Weights of a small GPT-style language model, trained from scratch on English Wikipedia.
Size: 15 layers, width 576, 9 heads of 64, MLP 2304 squared ReLU, vocabulary 8192, 83.6M parameters.
Architecture: rotary positions, no biases in attention or MLP, local attention windows, gated attention, an embedding shortcut.
Training: a variant of Adam for these matrices, 5021 steps.
Each number is 128 + 24 x the weight over its row's rms, rounded and kept within 0 to 255. Layers, rows and columns count from 0. Numbers have three digits each. The size before them is the row's rms in percent of the matrix's.

# layer 8 MLP down, 576x2304, rms 0.0433, rows 508-575, columns 432-503
097:150126155131109091165124114147096115121120141077119135132123132136146117115122176154153115110137114146143142153144166129113103119133102091097115127120144125133169157187060116138135134141096133123125128144140146163098
097:111091140146144154168128122151076120154117146132138119153129076094117108082112121160140108130122145104144137148113077112122105128127127165131081111142081129189151177147146117158114144123141170105160093122135099122139
099:115115119112138143137122107171150135135146109101114144129148125157141157141126153149085151139104125153135152182145113151166125129120162169119121107098113123169124182151107154103161102142116145140159134128145162118133
103:081116126121100103139110143117112087137131129110133135089107150119096099118135095149152161100142114128156112147121080152105069117123146126153117143132150106134131163144079138106150139152125147125112124135131098163078
100:085172136133114136119133114156152130172160091134114131152208117141121085112145129128074114111114124124128132131112116105156134135108184118132107086079127107112129127130163158112138158175158171099161091096127194108154
098:122151128127149178117125093123144140096145140138147137134126115099137146102146111113116101106117134161125121125160150112132079120128151142167105141109108149167102114108117146142134183100108146188157124122121137112127
105:077165128112150136174058142115099113117139142136123132114133071130127127135139132116185180084114073157155124150130132163134120122121107135086151138142132139131108138120133106129138113127105060134124107114121144096112
101:100158104164132151133140130131117122115117120142117126142130148118116146126166113122119189096114139091160121121123154124124139118124158104187121093097179146134123148154163143124134103119142145146134139121167116125150
099:133100139111103152113125148154103143128128141118134118136087166124143150133125136125157171160133104116121142122114110189093102127129117166125125108125108118113129128120121104081105095138150123131143130088122154165138
096:123114132138149151110113115150156155162153125132144115148150140160120089131110098122135115115139127157106129150121135160148144091109102121076167165117164149123139145140147088146148140117092127163104132130180155108132
101:130153119137100117083133091116146157077105108130098184098174157162130095108138123175140177157074126171112167143132091099087166117098177128127080166110150171099139125130121129086137145144124183098116094105108136150115
097:162081151173143142091122167136174146131120109105109122122099164148128083162122147118160105114131099107137130066124113138131110085119181104112135114146092097131096114137120154088146161107120137111125088127129109142147
096:126121157122123179102104069153130136125125115110146140161124130120110085095126114123152097175160111108130114104173136102106118099169141119097122136108124146175122169159121134154093172105165156149140147087108104132116
103:130117105106123153144130106165147086136117131163124138149118130128125132116117124125149138102129100092111112142146148145155124139121092127131142127145105120146114096087111174118093130128147130081129143119126130131129
098:074116106137187106151137141098131172149102132116167138139116150080173139121121140132106094116143154101146155054132108113109099115120120114160177158086138127125146119157090187129139130131095160110122133144103133166121
101:119134168145110144120114106148137082128120152131158122096156135158127151128141126139095118123111138130131099138150137122145091118094142095119157144155121083114081108084107176137148135131153116118133074154147098165114
102:097163136096130102096074124140162105166140126105105136116126101126129129154139104131146134159143125165131156132157097130149161096114122148133102121120125133153093138173133105142105160132158132163151146080152159108108
103:154123154199130144153108138159179143119131129131152151156124161158106120140121167119116115092119145102144147125154141132181137141128080139140132099166144133187156133087146152122150141103166090077143124180155149169092
101:121105128153114140141160119127122123141135155150136109134154104129148126096133132109130159141116082173132101099138171144097118124144099141154142118130101131110125106121066136090187105094114160111083115132159109158119
102:112128162102140125133110115137186099140141159117140100111113117126113113100208133119162137078175103108129088115132086133119107114123075133124153136132175131147203108146102130117119164142140118123151108134088128152125
099:099126114149150148116117122093145165126122144082134115112110142093090153133149141136177158161164116122150135142157122115132116140116130127150134102113150127094153150163155104169122120110143148141133110130107109096055
099:147133102150119130119108137079110143129155115117156156096139110138133125133118109120117145183092068114124141097116110147105122136148151103119120125088105128128125130122134096086151138120135097124116086123162133145118
099:151139128107154108120129140115137129146174097109129140094127105091128140111121125113132127141131116112110140106139139181121149154154129149156065173114131111136154151163149175078114137110218118126118107136145074138120
098:107138101123104157124124160081116127113133158126094091098130068112145131175158124152130076109142117112119153122123144152103120141166142113141163083146140161151074148151098127120099109119150110121116142178175150144128
099:053132135119136154108112126169129096092139146149096115131128098141173104102170120163154102200121140086135115117085123162093084159135148128124145108133118112115138120132125133152120104099127127134094125139117105077133
098:123094121143143186133141116144143143129121112116122122108130152108141112145121116136121128121118103178100130148113116118123074128122185133107104140124170126129151159102133153082121125160126153157121110151147121106098
100:133134133098127161112153110113124091093143142124095078125118135126145147145118146164105085145152118115115132123117125134135128123133097118121136150104150104144140145112142114149141129120149140126140147157114116145154
100:067137158170129152164128164129129094095136098130118129090129120124122206116126135129117143112083111113120153118106112097115113109106132116149105120075151134142133146161122157150108100152110100139144127133108147140148
101:090089132116146125121164161115124066088139140112130137099156112129130146148111166156166116165162111136116152125131094152124149162132124106150147126172137105138151118124086102138123140151107120130138133155112114167125
100:124098139113150119132113092096148094159159124156101078129174111120086132168127106096106127105091121127102126126154109124115095106111092165150106092110121095134148099086100107119145134137088115119154146121106111134122
102:077153147127096144138177126114118166096083124094104114111136126144149120116133136135159115091133135146135150153161163106078152091110107124131151154108135135100117135120126145103127158099101124146132125113087136155145
093:101070111097096142158141172173134129119120071154115131163112152149103106121104119109088141116108123152142121093104142149134109131097135085128105121114118131155115174158132086147143162126153099087113133162139128146104
100:135115075139141159163141123098114104146127174162177083103122156146101086158172106127138154089120151129110129121099142104130151119143125120132128121108095145133124150112069101134117111088123122114096130113138131140151
099:104065158123112153142136112078127139159135137140159089124139146124145118189170127143131106123110146091141141068142164126133139146133164146135077121141103098162112129131136126146135117137137104153147117120131121150122
097:137122122127168123205143069176161149153114097116153114165181142118161120119131076135175166133092131160106161097159147088089180147120120146145071130106119096087154151143156137097156145137130104167152123155155123148133
102:117143088129099112128084117141137153143135117106157160134180118129097109166114132162126159065134135137142137079161124131132081113126096143098101104137093134109117091115119116118132109099113178143116112141151163134142
099:140120138161147132132116128118132136150127142094194114151126111094158126106121112127137122140122143113128106104124128126151105139132146122094143093114128129114139074154106125118101165101124140140206138114121131122133
102:086102113108131135149152153117105143114153124109129123120095117118124139142167135133121085128140144087066146107168133117121169127118113180141122174135103092100126117103149174116142096096113089100088100156140144162151
103:162135115164097137117093145138111135104144119153122138121105170136151147081138156131100115121129120100117137113156116123099163175113133150078127156122136110173127140117144146106082085153135140181138140164149108088101
097:107119147163175127093148141100159164119125157130144111149122076113125110138131138114128139142090162134142111138153092121130113131115099133089115121117157148129161154098163148120091069101132167106110123150118098154157
099:091120123118129119137115137107124131153115103096177123141115126130150107139148136146117129134082135101106112131105132143101109150127074141143114129134129146091148102101074132119103133125091167078133110144142154155146
100:086130095114103130122148120160145114124108127131138137140100104119162100121143112151145123189132116125110131169106171144088102115127108174129137146143136156081143142128122078121124102132155116125091143119140094111141
100:152153155114141139101089141142134101131170142109108146136151157121100147110111071103135149095127129090120137133123148113131118083097145125117130126111132144109133107114145088204190113132119133120139135120132116166135
097:131104094156126155130140149101145173125115119124178141118162177157137102149127163120124105132114132118157093160110088133162102154165104117169135149117132105173142097162155148141138159105117127151165113110137124126141
099:122169140119121098108140095117132133163082139149112141159097100143122121109104122144112133119138119133118134147146077125150149089105119107117133091154160115127121155147168154068142181136123121156114112118138132115134
097:151140072105145093112125112086122124091161110120142159131087184142122139092135110139176136100161131158075153126136145143180164125110145156152177138123153149113140094194160156179138140144163156108137141087176143117108
105:150138100124134153112133131117107118141112124172118177100106132109124140183112097160127129126110135185104133100140109135144074119151157129136110149134151118118144074152113160130084123123165166125127079115126113135105
101:090158103151132120116134155088143160127141142150109122108117120148133053145113117117068111129160108116159127142125096118100105117131125107186101161151130076102128142165152140154130176120118164112112106089121132122130
100:209121094133142097159119148135122152120119153162102126159086146131159158156127160164162175157104143138138121121109161158126143184140141137130105152133123120137124132133110135098101109121086157105162134109145135196135
100:102127122127145118125151136120101105145144162139154116177134127158145125158126133113115126079164143146102129096158122102204134105136156117149119110129148138160123148161135100119143127124135153208180182115134131131128
101:159102115120186128143097145127113162107102102111127134130124154113155144120140124102131143100158152161125130116117155154132079128108123089104170164114167131133139151069136133157130087102132134126129100137084126085142
098:170090127118104101093117090138135151118121148112101141154134086141095128114098165125119112152136132156143106105131050160106176129137112167163140122119088142200139120089114137149123150127153153098181153174094139161132
099:126139154129074091138143104169138136072145144157095126116120134082117137132089119114132145140121166152114115159134137099122125143135109167143185137138159104182144094107157103125134143145167149113111174145119138122174
101:163084162117079076173111157130125123111137135176131121082110153135101090152123160110107086156112102117136162151102118108116088112137143179146149164143145099122133190126118156105144087169144188127139134110151126177088
092:108107170136146157149107176156110148108097133096122087139126096143200137149095112145102120128130129142097100158112147134129115138121141197101112117142129114175132122140160094137125125094100120122123166148142155135128
100:121127122121129144111100110116139139167124098175132145105132177139092173110117090139130147129157104133136113163145127093152149163123137132122103137151137124133100149146126154094114092112126075168128099124131118122130
101:111104157136154139090141156156133148110149117145137128117111133151120143118099144149133075137160092150149121109120114096097146188134131152126123093128150181128108141080071123080158114121102139132134148107135162097131
100:111132109151160145176140142157136144141117145149131097161139076145185116135140130137135168097118153133099135133084150094178107137139130112137170149103130163125129110139105100107113127116101140122138134133140170111085
101:120142112113135121110122182137157107132127113145159085119172162108117115128116127125145131112109153165129154139115158132189154112127155178160130115107099123147137122130148106156108131110209120132121148085188095165098
101:131122114088164137151101137092137132139144122132142166109157159122138093123182128146110102158135157075122123132129100161135178132160102161150152101134131089154125129153146116134112147108114144190115122121135158172171
103:141111127112123142107086106091141117122171111156118116148141167139127146105132112135145165168123139154146131129105159091080125125125092126145146104153138124113133166111091141091119123138160157115105172153123094109093
101:099123143143091120086150160186139100137121120167113135108090139126114067136139108160127107134120148134154168133123105120176126157114105157134084134105156143142144136137109115144099101110172095139100126107098157125131
101:132133121109131163074124121149129110127132145101118088143157133104158152115095103124109100163192140136168111111159150150111159182130136137157085124142151140120126140159025123143143115123127163123144161103159121121086
099:176091178139153170129118135112116081122128113090138162143103142145107110104167130116148122162141119149111110119142160111140113147123146131066134134140096137100121163117110118147114145138135137147128176146115190147097
099:122122129097139104160128116121154145114140155168129065129126170090149116107162146144146144174133189064136129102137105089152165125154108125114121122120155147139170141123117102167142114086129155107085112122119115167125
102:134126103127126133147153161148138110162149135197115083120134163127143137155193133088133170135139122105092109146154134156152150123141132121095182125145083105112127130131175126076156117126116176129126129122105148117147
097:122099128109071108090117132159107125145130124132095141172134135133086116092147093128096192087120103091126091119083090143083128130097126140115117086114136165128114150165117103119137145142080101122130110119122098104126
102:134154110165110144161131145181147138095139108163178139135120139119110122138119155128173134122120127120094135136131112144100131151139134245147120150153136092144131165058103136134141133117064120148147128128130135117101